config.yaml
n_layer: 15
init_std_up: 0.042
init_out_by_depth: true
optimizer: "muon_variant"
lr: 0.00701
lr_head: 0.014
grad_clip: 0.5
schedule: "wsd"
decay_shape: "linear"
seq_len: 256
dataset: "wikipedia_en"
Each number is 200 + 20 x the weight over its row's rms, rounded and kept within 0 to 999. Layers, rows and columns count from 0. The size before them is the row's rms in percent of the matrix's.

# down: layer 11 MLP down (transposed), 1280x320, rms 0.0407, rows 81-102, columns 160-319
# up: layer 11 MLP up, 1280x320, rms 0.084, rows 82-102, columns 160-319
down81,116,210,163,210,209,185,192,178,210,145,210,187,233,221,193,219,163,185,191,198,204,216,212,195,217,171,226,171,205,223,242,188,233,203,225,187,178,209,193,218,206,206,196,192,178,177,245,213,164,171,206,201,186,194,226,198,172,200,187,243,211,190,207,181,203,163,178,211,200,189,217,192,225,186,209,159,208,187,188,181,226,181,212,171,162,222,200,206,219,221,193,226,187,164,186,211,251,183,208,187,201,166,196,187,205,189,202,218,173,208,193,196,199,197,219,159,205,177,174,200,216,176,166,220,194,242,187,190,215,192,173,201,200,150,167,198,218,219,209,204,201,204,216,173,207,185,220,154,197,206,183,200,189,193,173,208,192,202,214,204,183
up82,099,226,208,235,187,194,191,189,193,196,216,201,177,215,189,146,207,218,207,190,198,193,147,207,215,209,185,208,204,197,185,228,158,177,249,223,179,213,211,196,210,202,201,233,248,174,196,227,191,203,212,180,217,199,195,218,212,181,230,194,239,184,188,204,215,191,198,206,215,192,219,202,220,203,188,163,164,188,202,188,252,164,185,193,206,201,223,211,156,221,192,201,195,224,221,232,218,230,200,195,215,227,196,216,198,208,179,218,202,201,205,185,198,199,213,206,222,156,202,201,209,212,189,233,215,234,201,209,168,180,190,204,196,228,199,174,193,157,189,210,192,215,197,211,202,220,220,186,198,194,224,191,182,180,200,222,192,211,195,204,213
down82,096,194,206,196,224,178,207,206,195,222,199,202,173,187,181,205,178,179,185,190,171,220,231,176,178,212,189,199,198,185,186,188,184,213,192,174,182,191,233,208,224,192,196,211,195,230,205,210,194,206,216,206,157,187,201,196,200,231,257,187,183,201,192,183,179,228,216,201,207,186,215,224,200,212,216,250,222,175,205,200,155,195,205,170,191,190,188,201,213,167,190,168,207,206,214,226,195,190,185,233,245,170,204,143,205,215,173,189,195,234,189,203,208,191,196,202,193,202,175,222,191,204,198,195,223,180,161,202,196,187,199,213,203,184,188,206,214,199,202,191,213,159,187,214,183,184,176,186,212,177,190,248,216,205,228,181,222,229,207,155,179
up83,093,200,193,199,189,185,165,201,191,222,194,210,208,242,225,171,216,184,183,192,215,184,211,222,218,184,171,186,194,267,194,190,210,200,253,205,178,201,268,184,183,216,211,188,177,205,193,187,185,194,196,180,219,186,178,217,194,217,227,206,198,219,230,174,191,188,200,196,164,210,249,199,193,207,217,182,204,151,190,208,175,192,197,169,207,201,281,173,197,183,200,212,187,209,189,188,213,173,260,196,234,217,223,223,216,192,242,183,172,187,204,208,198,179,238,179,174,168,223,229,206,230,189,211,200,197,196,244,180,207,183,211,209,202,201,210,201,197,192,201,225,226,186,228,160,200,228,211,163,200,185,194,229,199,166,191,194,163,215,219,204
down83,086,190,207,225,188,190,197,213,199,188,219,227,207,187,204,207,162,210,240,198,191,215,208,231,187,197,207,199,193,183,202,185,180,221,208,193,205,217,179,238,203,159,221,202,215,212,239,206,230,195,203,197,218,204,204,206,179,168,260,170,197,202,202,200,184,212,181,183,252,162,190,174,185,196,189,202,207,229,231,181,170,214,213,198,193,175,194,206,215,167,189,195,221,170,180,208,190,191,188,183,196,195,197,180,176,215,164,165,223,217,250,199,227,231,185,230,208,185,208,139,207,184,196,186,179,171,170,211,182,219,181,193,191,194,199,213,170,164,192,204,134,215,190,211,226,193,186,212,185,221,215,195,173,218,193,239,181,191,211,219,233
up84,097,183,205,199,227,208,183,212,184,217,207,171,187,201,219,210,231,214,195,154,214,224,188,209,196,218,190,183,209,149,222,179,225,208,197,174,181,208,190,228,180,225,211,184,222,232,219,169,188,198,207,197,218,184,183,202,185,179,199,187,175,184,212,176,194,189,191,186,184,194,213,225,164,186,202,206,221,166,246,158,229,207,191,194,228,192,233,184,196,237,220,215,220,185,191,204,230,228,206,232,192,187,200,196,174,242,204,220,178,189,209,223,201,221,164,198,173,196,194,209,231,192,165,199,199,246,222,203,189,227,157,173,206,199,200,225,223,216,211,230,191,227,220,214,193,218,207,180,165,183,221,221,206,182,186,179,207,181,210,190,191
down84,108,222,196,170,195,199,184,189,181,163,193,200,184,159,183,223,174,192,211,198,183,222,182,226,211,172,187,194,195,188,177,204,173,197,178,217,202,236,195,212,249,217,143,213,182,209,232,216,214,183,195,206,203,198,204,195,223,188,201,218,175,199,194,212,230,206,191,195,207,212,214,179,199,206,231,188,231,177,204,184,177,183,222,244,172,229,237,208,204,213,245,217,219,189,235,184,218,188,199,202,174,210,199,209,155,203,212,183,202,178,201,185,160,206,202,206,173,210,237,204,190,200,188,222,236,140,229,187,184,194,195,193,224,187,216,187,186,212,203,199,151,208,177,185,198,191,211,197,207,192,196,209,228,191,191,201,209,194,195,182,190
up85,104,180,216,181,188,218,218,194,248,204,182,195,197,179,198,188,168,227,203,201,177,220,207,206,206,194,179,226,214,168,193,187,193,201,174,196,198,188,194,186,188,210,199,223,205,220,208,235,195,197,196,203,182,202,224,182,192,207,184,193,181,222,212,178,187,207,193,178,214,180,187,193,231,173,170,186,218,158,194,154,213,238,200,201,231,198,217,200,211,225,207,183,186,183,212,193,193,186,227,186,236,213,226,195,245,224,217,208,201,222,195,201,213,198,238,183,212,231,211,196,181,167,191,191,209,207,188,200,177,185,224,177,177,163,215,203,173,216,195,227,189,184,204,162,218,194,205,214,222,208,192,179,213,242,232,195,226,169,202,194,178
down85,108,215,175,198,212,165,205,154,194,190,212,217,198,212,192,216,206,178,185,186,231,216,188,160,193,196,226,186,195,228,225,228,185,223,205,226,178,222,200,192,214,202,168,201,207,181,186,192,186,212,206,184,204,198,178,186,196,186,238,198,224,211,243,192,200,174,197,174,202,193,234,172,195,208,204,165,179,202,197,228,232,217,220,191,176,205,197,211,250,168,168,241,210,200,170,193,215,222,172,220,181,193,187,181,193,183,194,230,207,241,201,197,205,208,189,195,228,192,167,191,198,191,211,162,215,221,192,227,177,194,167,184,202,224,193,166,191,191,186,160,208,186,211,195,229,222,204,195,159,180,198,202,184,166,209,178,139,195,198,194,206
up86,106,194,220,222,206,174,228,199,207,204,202,218,174,213,198,202,204,190,174,195,224,227,218,182,170,204,234,197,207,221,191,202,216,197,195,184,234,191,202,192,206,204,215,162,176,203,185,217,177,191,213,199,213,225,210,207,211,230,180,217,191,220,178,220,179,178,199,198,217,229,207,204,222,209,215,174,221,222,196,204,191,207,154,205,193,177,221,190,171,209,198,218,178,208,221,216,220,236,198,194,232,193,169,214,146,193,183,195,167,197,194,185,145,215,225,205,160,197,213,202,203,213,186,180,216,188,193,194,209,225,258,207,212,199,174,204,195,176,209,182,194,235,196,193,205,217,230,229,193,222,220,225,184,190,160,200,183,223,189,236,199
down86,102,215,174,215,196,176,205,179,214,174,202,181,199,217,182,223,166,240,209,230,198,227,172,186,200,195,188,186,208,254,176,203,203,214,215,208,226,210,174,231,181,189,169,200,187,235,189,196,216,195,145,216,206,177,224,192,241,202,188,189,217,186,206,220,206,232,180,181,194,180,220,184,218,219,192,190,198,202,211,174,188,197,210,180,208,171,195,239,185,239,184,220,183,185,173,208,209,206,199,179,200,183,218,232,176,213,216,179,177,220,198,234,225,187,185,201,194,156,208,166,201,190,189,179,200,164,214,221,216,226,250,191,205,172,208,219,193,221,206,180,195,210,195,202,186,176,236,198,183,182,190,194,198,180,170,199,195,199,214,192,199
up87,103,192,179,241,169,191,207,182,187,194,208,216,233,183,199,197,198,190,190,212,216,214,177,228,176,172,170,213,185,193,167,213,195,225,209,201,244,196,212,217,197,234,202,225,199,200,179,210,170,240,219,225,193,212,197,183,199,171,187,195,179,204,183,240,167,175,214,202,184,197,244,194,208,190,196,202,172,197,200,193,207,201,205,208,204,204,171,206,194,198,177,204,210,234,209,179,178,205,177,187,200,179,206,251,187,213,232,172,207,172,199,184,177,169,188,205,211,225,210,195,215,203,227,193,190,171,235,185,178,197,201,198,201,194,184,176,214,159,155,177,216,180,194,217,154,222,192,216,199,261,201,198,220,205,191,195,182,160,223,173,188
down87,109,201,198,176,161,202,212,208,228,188,229,186,210,223,176,228,186,211,230,204,212,203,211,195,231,205,188,192,206,183,175,192,216,202,195,216,221,167,203,210,203,154,184,193,177,192,209,176,220,206,185,192,202,218,193,227,242,217,213,184,239,169,193,184,186,182,201,173,190,221,205,207,210,241,193,215,207,168,206,151,187,213,185,206,192,208,188,186,229,174,219,193,232,180,171,206,185,150,221,179,155,188,165,175,225,188,215,227,191,187,206,233,166,202,213,226,181,173,201,261,198,219,192,184,190,212,207,175,215,191,203,168,168,202,214,235,211,189,211,198,207,168,196,195,193,200,229,242,218,217,206,225,200,191,193,196,195,234,203,247,207
up88,094,207,190,262,232,221,148,178,186,201,222,226,207,185,174,183,198,201,202,208,199,227,178,202,202,225,194,188,213,213,182,178,191,189,192,194,235,197,229,203,208,186,212,180,224,235,194,155,193,187,205,202,184,204,200,181,230,181,193,202,265,207,184,205,164,243,200,179,183,223,215,206,199,166,186,156,190,219,207,178,237,182,192,179,222,173,199,191,173,163,230,134,205,212,197,186,196,215,201,184,194,216,209,201,231,227,211,183,186,201,242,186,194,195,163,191,210,170,223,190,201,212,183,198,198,197,186,200,214,175,236,204,204,221,210,222,192,173,195,172,218,202,220,209,183,202,210,192,195,204,175,193,178,237,239,218,232,191,206,179,205
down88,096,155,186,176,189,169,218,170,188,194,161,188,213,234,206,199,182,196,188,248,225,210,204,175,179,185,229,221,197,191,191,191,195,195,206,221,183,200,219,204,156,196,199,208,192,193,193,224,204,185,174,208,197,212,184,195,162,192,164,188,198,196,179,224,190,222,211,188,212,229,215,199,200,207,240,226,228,218,194,177,201,200,223,202,174,200,167,219,250,215,193,238,205,223,179,171,223,172,172,215,186,201,178,211,240,190,191,228,225,212,184,187,216,220,214,178,187,215,182,183,199,241,200,188,202,236,255,199,217,201,189,188,202,197,207,180,186,205,204,187,193,176,184,205,202,200,188,199,195,251,197,199,202,191,187,182,184,191,185,233,209
up89,097,212,184,231,178,205,213,211,202,210,215,198,216,179,167,188,199,198,155,187,226,206,224,195,193,199,232,221,219,175,187,191,224,224,188,188,179,193,213,160,228,218,191,160,187,197,206,221,176,222,144,187,180,204,217,234,222,218,215,224,242,202,192,194,160,195,218,259,230,192,209,236,185,169,197,215,207,188,227,171,210,193,262,178,181,180,199,217,193,196,221,187,209,177,234,180,154,174,232,193,223,202,168,209,206,193,189,184,195,178,157,196,205,178,179,195,183,141,189,183,201,203,209,212,192,189,192,175,223,193,201,167,192,216,245,170,226,213,213,201,200,183,199,173,195,209,196,199,200,222,216,241,202,177,181,232,206,211,197,182,202
down89,097,202,214,209,221,192,203,208,209,202,191,161,176,159,206,196,174,212,179,198,210,222,187,185,228,216,227,182,217,214,219,190,190,201,217,211,181,199,205,220,218,183,185,233,197,205,180,219,203,193,173,176,195,219,187,188,164,209,208,165,176,191,193,209,195,209,187,199,184,195,198,184,229,191,200,208,184,186,212,166,199,206,175,245,193,213,182,191,226,211,214,223,254,182,202,192,158,190,187,176,201,187,212,212,200,202,205,217,216,199,216,193,216,179,189,217,184,223,207,207,246,181,188,193,189,196,212,205,185,249,214,212,140,205,184,200,169,183,218,193,174,180,178,155,202,235,200,206,198,228,180,191,212,228,195,200,201,187,172,181,185
up90,101,181,185,206,213,231,216,153,175,184,210,199,182,214,201,220,209,206,193,213,202,208,226,185,169,232,221,201,177,182,208,219,241,177,201,177,189,184,210,213,180,221,184,197,212,193,219,228,219,205,197,206,195,183,197,204,193,206,208,204,195,202,249,199,185,196,159,193,165,195,196,201,251,201,225,178,222,181,188,211,201,223,205,184,205,177,188,215,185,193,154,192,185,198,168,215,206,187,222,204,185,153,178,212,202,203,200,194,194,185,203,191,189,202,214,213,192,204,212,203,164,139,206,190,186,245,188,176,182,207,201,233,217,191,182,190,224,228,223,214,202,189,208,182,222,191,153,193,226,182,236,171,198,229,172,218,242,207,194,210,217
down90,111,203,231,219,183,207,234,214,195,222,208,197,192,191,204,224,203,223,193,206,200,235,162,244,213,227,200,203,160,203,178,191,209,199,175,171,187,209,195,185,204,223,188,179,213,227,190,228,183,216,171,182,156,207,186,196,222,202,196,196,175,210,178,196,191,231,209,216,186,239,181,209,196,209,191,182,214,179,158,224,248,197,184,184,203,183,230,200,202,177,197,210,188,173,172,169,193,215,230,219,219,238,191,235,220,207,179,195,188,224,227,216,204,213,188,184,211,195,226,177,176,205,212,195,179,236,191,195,180,181,216,210,211,204,209,204,209,197,168,181,217,235,224,200,212,165,192,211,200,190,172,201,226,186,203,204,193,212,197,178,222
up91,105,168,189,196,223,212,178,200,198,212,227,205,197,227,202,211,208,158,172,206,229,242,202,209,213,196,183,206,199,193,191,184,158,187,197,231,188,180,205,215,198,172,190,228,204,185,211,214,185,217,195,213,174,253,202,159,209,193,185,207,169,157,200,226,172,185,195,209,219,234,198,238,246,205,243,200,200,179,190,183,210,195,260,206,177,196,167,192,206,166,190,205,211,201,193,203,222,216,168,207,172,219,164,214,209,190,194,189,222,175,192,213,192,172,199,221,195,211,194,227,172,214,188,190,189,215,198,191,218,171,220,201,147,184,207,211,160,226,229,188,237,178,209,179,164,211,213,197,169,197,213,202,185,204,215,228,161,179,209,174,195
down91,099,199,213,201,205,224,142,232,166,205,192,191,205,162,173,222,218,250,228,175,208,195,207,218,226,182,188,238,195,204,157,196,207,214,208,209,181,199,199,214,207,191,205,228,234,201,199,184,206,216,212,199,181,233,177,186,242,211,185,177,200,211,189,185,235,164,238,158,197,188,198,204,199,157,174,216,208,200,173,170,155,189,211,190,194,209,199,192,179,207,173,217,220,239,194,171,159,198,201,190,216,186,175,221,184,187,157,193,206,186,225,180,175,166,207,195,169,170,200,179,212,183,200,201,178,184,222,211,184,198,172,208,187,214,175,169,150,201,212,183,223,177,214,232,185,184,194,190,193,228,166,186,172,204,190,167,233,200,225,202,187
up92,105,229,198,242,182,172,170,186,146,173,216,212,192,213,206,189,160,172,236,206,209,190,169,193,221,228,221,185,209,194,202,179,184,181,209,187,229,171,230,205,220,204,204,172,222,209,191,214,194,195,209,196,190,237,186,218,204,190,210,217,177,159,176,204,173,179,205,205,195,191,184,184,204,200,225,181,203,200,212,187,213,167,183,198,250,202,209,242,201,197,204,167,209,210,190,184,182,185,181,210,189,180,207,200,242,214,204,215,205,194,205,201,198,204,162,221,186,183,230,183,202,160,199,199,185,228,169,190,174,157,190,199,192,209,228,210,218,210,219,225,208,207,202,220,243,200,210,185,159,227,233,198,222,195,180,201,221,210,210,207,160
down92,112,211,198,178,250,246,196,180,211,192,186,188,214,210,226,216,223,224,188,190,196,218,214,202,233,199,188,231,166,196,217,212,207,174,179,212,210,201,202,237,174,229,212,203,191,178,203,213,199,230,186,190,201,164,186,212,177,248,215,235,202,200,227,208,181,218,186,202,203,193,217,208,180,187,170,214,198,192,159,167,194,196,223,161,141,196,218,190,196,240,232,201,168,213,234,185,208,210,191,229,262,179,189,222,191,186,202,189,198,219,150,186,184,215,199,183,230,194,225,187,193,210,177,189,193,187,217,206,213,200,205,243,222,187,207,187,213,207,193,197,226,206,168,192,221,168,199,226,187,167,155,212,201,168,231,199,198,170,201,226,230
up93,097,210,197,194,162,167,196,184,177,195,201,196,185,239,179,200,180,213,210,197,208,195,188,200,183,217,206,181,192,189,197,213,224,208,189,193,224,194,168,183,198,194,253,188,185,197,189,216,172,209,200,199,183,202,213,207,228,211,178,205,178,191,226,230,177,221,224,179,184,191,236,199,182,170,187,197,197,214,219,206,209,217,220,213,198,179,200,165,188,196,209,202,224,215,181,205,224,199,220,198,209,197,185,193,173,223,216,199,206,167,209,233,208,192,186,235,214,195,215,224,211,199,197,175,177,183,185,182,211,245,200,217,186,164,199,171,212,189,197,239,213,189,211,193,187,176,189,203,207,199,193,154,186,189,165,201,210,232,195,176,215
down93,083,190,181,180,224,234,200,217,175,228,196,211,198,198,193,195,188,195,185,216,172,239,191,190,225,161,209,237,222,180,225,195,184,202,193,213,238,182,238,197,209,225,202,189,229,226,201,183,204,201,182,227,247,169,188,170,169,217,186,159,204,194,222,199,168,187,156,231,203,194,186,178,181,208,231,207,221,204,210,213,214,189,222,215,183,216,189,209,192,174,203,206,195,171,195,177,185,225,226,184,176,237,213,209,182,197,198,205,205,212,207,193,210,196,211,192,217,214,157,234,191,191,224,187,199,223,198,233,195,199,205,167,208,220,177,201,197,180,215,166,198,191,220,197,191,154,183,233,212,183,195,212,207,209,198,189,179,165,193,204,177
up94,098,198,246,216,199,222,221,228,184,257,173,207,227,189,220,160,230,214,196,206,239,194,180,220,186,182,182,215,196,199,184,152,194,232,205,216,227,192,218,225,185,212,191,203,205,194,178,186,160,223,199,195,206,199,236,221,230,209,185,219,207,206,215,208,205,214,181,176,191,196,204,225,216,191,212,235,190,184,200,196,226,190,192,200,202,177,203,186,181,235,174,200,196,151,192,215,198,217,214,193,225,174,178,206,200,189,193,209,212,209,230,228,189,177,196,183,221,209,179,178,202,180,180,242,220,211,208,193,225,213,210,237,188,236,182,222,228,192,214,193,223,183,211,185,209,196,203,194,198,203,182,156,217,204,175,229,211,210,195,203,202
down94,102,194,176,207,176,190,172,217,193,215,243,225,241,184,191,188,203,204,206,204,165,187,207,207,237,226,192,214,186,217,213,210,211,191,211,199,231,206,173,210,180,185,200,203,197,176,178,241,187,208,203,214,217,202,189,180,207,203,167,209,181,199,212,235,196,191,221,227,208,213,198,235,158,192,204,206,228,183,235,194,180,206,252,219,206,208,189,204,170,201,179,225,188,196,194,164,224,193,196,221,208,189,187,222,205,199,212,240,212,214,215,209,199,216,184,210,211,200,235,226,237,181,249,160,195,202,226,216,227,221,206,183,197,166,210,213,186,225,168,205,190,209,194,191,222,211,210,199,210,198,184,204,184,217,205,213,182,189,232,240,170
up95,100,193,217,164,222,196,209,204,200,203,191,149,217,185,198,159,181,201,221,206,191,198,162,171,200,194,223,184,216,207,203,195,232,186,208,188,176,231,183,219,168,180,205,216,180,226,214,196,201,163,171,192,175,165,184,201,177,176,168,201,207,162,200,204,188,169,189,182,191,185,191,196,217,185,215,195,193,229,189,178,178,172,195,198,219,185,211,203,209,217,186,202,175,229,205,179,178,186,205,196,233,194,197,210,248,181,167,206,202,205,187,235,208,192,202,204,235,209,194,158,210,212,171,204,227,177,221,217,218,203,259,210,176,166,198,215,180,202,210,223,175,177,196,213,191,245,176,175,200,182,185,192,184,192,181,193,169,200,191,222,174
down95,097,191,200,193,181,194,199,216,171,204,177,234,227,206,202,242,196,173,207,216,198,210,225,213,205,188,214,189,179,195,214,212,171,210,221,180,168,171,220,181,183,184,202,202,201,198,187,199,205,174,205,214,209,247,166,240,191,200,216,209,219,211,177,263,230,198,219,221,214,231,193,195,179,173,237,224,214,193,210,191,205,166,176,195,235,231,214,195,170,239,149,181,229,234,203,199,192,181,273,195,177,181,238,213,184,209,163,217,212,190,210,207,195,182,227,218,218,189,207,215,165,203,221,211,204,197,198,203,184,207,215,182,203,222,166,208,212,169,211,196,177,151,169,229,210,198,202,238,211,199,220,197,196,232,208,176,178,212,190,185,225
up96,096,225,246,216,227,187,229,200,221,198,199,213,226,183,188,228,194,201,160,196,200,198,201,206,186,192,229,210,199,240,196,217,214,214,226,245,237,186,229,220,161,192,197,184,216,203,217,197,213,187,205,190,201,192,166,216,191,171,188,210,202,194,197,205,164,211,237,195,178,214,192,191,192,198,281,199,219,228,203,192,209,229,190,207,221,244,180,154,214,266,207,201,193,186,221,167,207,185,203,188,203,209,188,200,195,190,182,201,198,160,246,179,231,213,229,193,186,212,166,211,201,191,210,215,216,180,227,191,218,214,204,203,181,187,194,215,210,208,201,209,168,185,209,173,182,181,199,163,202,203,220,144,184,209,205,185,203,149,201,215,216
down96,092,218,199,213,220,207,180,242,226,199,171,206,221,212,194,178,206,176,215,225,203,186,210,177,204,191,187,206,211,211,185,203,207,235,192,216,180,222,237,177,233,213,177,177,191,215,180,195,191,234,185,179,175,227,176,196,189,240,186,200,166,200,110,223,227,207,184,225,228,195,158,183,193,193,294,186,172,244,228,181,204,211,229,182,184,205,194,190,169,220,188,190,245,253,170,218,211,181,195,205,190,196,172,198,185,178,209,159,183,221,198,165,199,174,175,209,213,170,176,171,205,225,179,178,216,207,218,216,200,208,214,227,195,229,182,178,205,167,171,202,168,228,177,206,187,171,189,225,220,209,187,209,217,183,202,208,203,194,178,187,192
up97,102,151,257,250,197,241,207,225,190,230,187,229,209,176,197,211,183,184,203,212,223,182,183,187,207,222,167,181,214,187,199,193,155,224,186,177,212,211,190,196,196,189,168,182,184,190,190,219,180,202,179,193,177,205,134,182,188,200,196,214,190,166,183,200,209,204,161,200,239,199,172,214,173,199,187,217,194,181,213,180,195,174,213,180,193,228,216,174,220,198,210,207,221,210,218,209,206,231,201,213,194,182,220,214,214,228,201,224,193,193,163,213,212,226,262,192,176,199,207,183,180,208,173,218,219,201,198,214,186,207,205,188,206,169,164,204,196,188,196,195,188,207,203,181,219,177,222,213,166,204,197,207,208,186,215,196,205,213,250,221,192
down97,097,204,177,201,208,223,239,180,209,196,232,199,195,187,209,198,243,222,207,223,201,210,192,216,234,181,211,203,140,223,208,168,210,193,203,172,191,201,187,204,212,184,185,177,237,220,196,164,222,158,192,231,190,247,212,161,197,200,182,207,210,206,204,206,209,212,190,203,206,179,189,175,195,202,171,167,225,191,204,190,205,204,162,187,186,205,240,238,201,183,151,189,217,202,193,181,192,200,227,189,261,243,198,186,222,220,218,192,219,198,223,194,187,222,222,213,235,177,214,215,186,183,186,222,202,207,199,223,207,168,206,275,214,202,174,213,221,209,237,190,214,194,229,186,208,214,216,179,218,206,217,198,199,203,181,217,214,195,196,224,214
up98,114,189,235,242,198,208,197,195,172,182,209,194,211,199,205,225,182,194,167,243,178,179,215,198,198,206,190,213,201,217,163,212,221,224,207,168,203,206,205,222,241,187,172,201,225,203,226,206,211,184,207,179,199,189,182,198,188,204,192,210,209,211,162,208,214,190,179,207,210,234,223,220,202,219,239,212,199,185,226,211,184,178,183,179,212,218,202,209,197,189,204,226,213,165,199,212,221,180,197,214,167,212,205,205,188,185,190,199,211,183,180,199,177,183,227,225,177,176,196,195,205,180,230,222,181,181,218,183,230,170,200,175,158,214,167,171,210,197,207,201,190,191,188,185,207,204,216,226,180,209,205,195,222,231,236,174,196,192,194,214,199
down98,120,194,195,210,190,185,217,198,200,241,200,202,191,201,199,224,179,192,186,236,197,190,234,209,208,185,171,185,209,163,168,211,194,220,176,198,244,200,191,207,164,179,194,177,230,207,199,207,215,190,232,222,238,204,211,181,210,214,202,187,207,244,223,196,180,196,215,190,202,192,172,182,206,200,178,220,205,214,202,214,227,195,206,210,189,202,214,201,230,195,195,254,212,222,196,208,185,182,192,218,172,198,201,220,226,190,195,207,204,183,177,216,240,198,199,189,209,211,170,181,216,188,240,239,167,226,178,184,194,204,218,174,208,216,216,182,216,173,164,259,198,195,210,230,191,189,251,213,201,191,221,219,192,215,183,215,218,228,177,231,187
up99,101,229,190,215,185,183,213,154,187,211,184,191,221,188,207,217,241,187,188,191,187,204,182,212,175,211,209,170,190,184,222,212,172,212,171,213,227,201,191,202,212,195,203,221,218,197,209,231,200,210,208,220,202,175,172,211,188,208,132,211,184,209,218,212,190,183,200,213,188,180,183,227,198,175,208,194,246,183,182,185,208,221,188,192,194,236,223,228,181,191,207,183,210,199,165,200,166,187,181,178,175,174,192,183,212,193,216,213,202,177,190,186,205,175,215,205,180,229,239,203,223,175,164,170,247,168,167,186,213,213,199,202,163,244,236,222,204,179,194,197,226,182,211,212,213,168,166,209,181,112,213,222,190,194,210,196,181,200,180,200,190
down99,099,202,192,175,189,201,185,209,160,227,160,179,225,209,187,154,194,210,225,216,208,208,195,181,198,158,167,222,190,211,175,196,206,193,209,181,199,235,194,160,206,240,197,200,213,194,210,192,206,215,241,208,216,223,168,217,198,205,220,175,207,220,160,225,174,196,218,204,186,238,158,174,212,202,171,185,190,238,188,211,177,225,208,189,214,173,223,229,203,235,207,204,202,191,206,186,204,194,214,209,188,227,206,186,217,187,191,167,182,205,190,223,184,192,188,191,163,208,182,226,191,177,178,212,179,170,200,173,214,195,160,223,239,204,244,186,196,210,220,181,155,191,209,224,245,211,195,209,231,183,184,210,171,209,191,181,204,203,163,204,224
up100,101,201,188,238,184,220,203,235,191,196,232,179,151,228,213,186,197,177,205,218,208,209,186,233,211,188,179,185,196,205,220,201,200,193,197,156,193,216,228,200,179,217,245,192,203,215,215,217,218,187,206,211,154,202,188,215,221,209,208,203,177,192,194,175,206,202,167,239,181,194,195,201,198,222,173,203,183,199,182,190,216,214,195,205,191,183,215,214,166,198,204,212,205,183,201,235,212,168,227,203,214,184,222,212,197,195,190,210,188,223,227,199,201,193,194,182,237,160,184,168,212,228,194,200,201,215,221,242,204,181,241,168,165,197,218,201,203,193,201,196,218,235,181,199,219,159,191,238,211,208,241,208,208,211,188,177,186,206,184,206,232
down100,105,202,163,204,202,221,207,207,210,204,208,203,233,195,190,160,187,222,190,186,207,167,239,192,183,191,171,187,201,228,164,244,179,207,184,216,180,197,195,183,230,191,162,171,188,209,208,185,210,210,211,178,200,233,182,238,192,179,192,223,215,241,195,164,184,171,167,203,176,174,211,195,214,185,197,181,170,211,202,203,183,150,148,225,184,182,184,208,192,193,180,203,196,216,165,216,204,203,217,203,172,216,185,232,190,232,213,192,219,211,207,192,230,187,194,198,188,208,218,218,197,225,206,219,205,160,200,186,181,159,199,206,201,216,189,194,205,197,211,177,158,169,194,222,210,254,202,188,193,155,177,236,192,176,209,160,178,214,249,200,190
up101,102,212,168,203,177,201,225,192,197,191,179,208,196,215,181,171,172,193,184,222,212,210,177,197,158,142,209,224,223,222,201,173,210,168,218,194,190,202,182,204,196,234,189,247,201,211,188,210,188,197,236,229,193,183,216,208,202,168,181,218,196,233,237,205,182,201,204,180,215,205,173,194,212,204,172,169,241,199,180,199,228,196,184,227,184,203,191,182,180,202,208,234,194,179,197,197,199,188,188,188,218,199,231,209,193,246,218,218,206,197,198,225,199,216,172,245,199,235,156,195,204,224,202,211,202,213,185,173,161,194,219,244,207,176,202,191,222,197,196,182,194,249,167,215,191,193,203,207,206,222,177,180,219,200,195,153,226,214,160,159,176
down101,100,212,189,213,200,167,176,228,191,194,214,238,230,223,172,209,166,222,182,231,177,185,214,208,200,245,215,184,173,190,173,170,226,225,196,212,209,211,202,182,216,205,184,191,188,224,183,190,249,206,161,168,187,195,206,192,194,204,174,212,205,189,178,211,231,215,215,193,230,196,210,189,187,190,187,207,184,191,194,181,225,189,210,207,218,244,228,238,218,163,177,154,230,198,215,195,226,202,201,190,223,219,185,210,193,209,232,196,199,179,227,231,205,192,206,181,200,181,209,176,195,185,219,192,187,168,202,186,207,204,165,168,199,218,200,196,212,176,200,197,281,173,208,180,195,184,206,199,181,227,216,207,160,205,193,231,195,225,247,236,171
up102,100,203,213,217,194,184,188,202,208,203,206,196,223,223,183,189,179,188,204,166,157,213,241,196,226,185,208,214,194,242,189,203,186,157,187,178,194,201,232,177,161,157,174,196,177,216,217,228,193,170,200,186,237,198,198,208,166,203,189,223,218,219,196,169,226,194,211,187,194,197,217,232,173,171,158,221,217,151,216,207,209,168,207,206,194,198,173,232,210,173,208,220,212,195,171,193,212,191,220,213,202,231,223,197,206,192,199,202,208,194,200,180,198,238,216,179,227,129,166,180,218,172,182,187,207,207,186,212,188,195,204,183,199,195,210,160,191,192,217,204,218,199,210,214,188,197,187,215,197,207,172,205,181,225,207,199,211,210,145,189,227
down102,097,210,173,198,204,230,194,212,214,172,165,203,201,207,178,205,207,204,221,185,255,219,210,233,183,198,234,206,192,198,187,200,179,218,173,221,194,200,195,204,202,219,277,207,157,203,202,178,199,221,221,204,217,249,189,219,216,244,185,195,215,197,197,174,214,173,173,218,220,200,195,204,191,200,196,190,182,170,172,189,206,198,219,219,195,203,196,177,178,182,201,204,209,183,210,159,214,217,205,190,186,164,173,204,178,197,197,222,177,190,187,210,245,145,198,201,195,200,209,198,177,190,188,217,203,215,205,199,192,193,199,186,192,209,200,160,179,226,186,220,193,238,211,190,183,195,204,214,169,256,198,206,187,207,155,162,196,196,219,189,189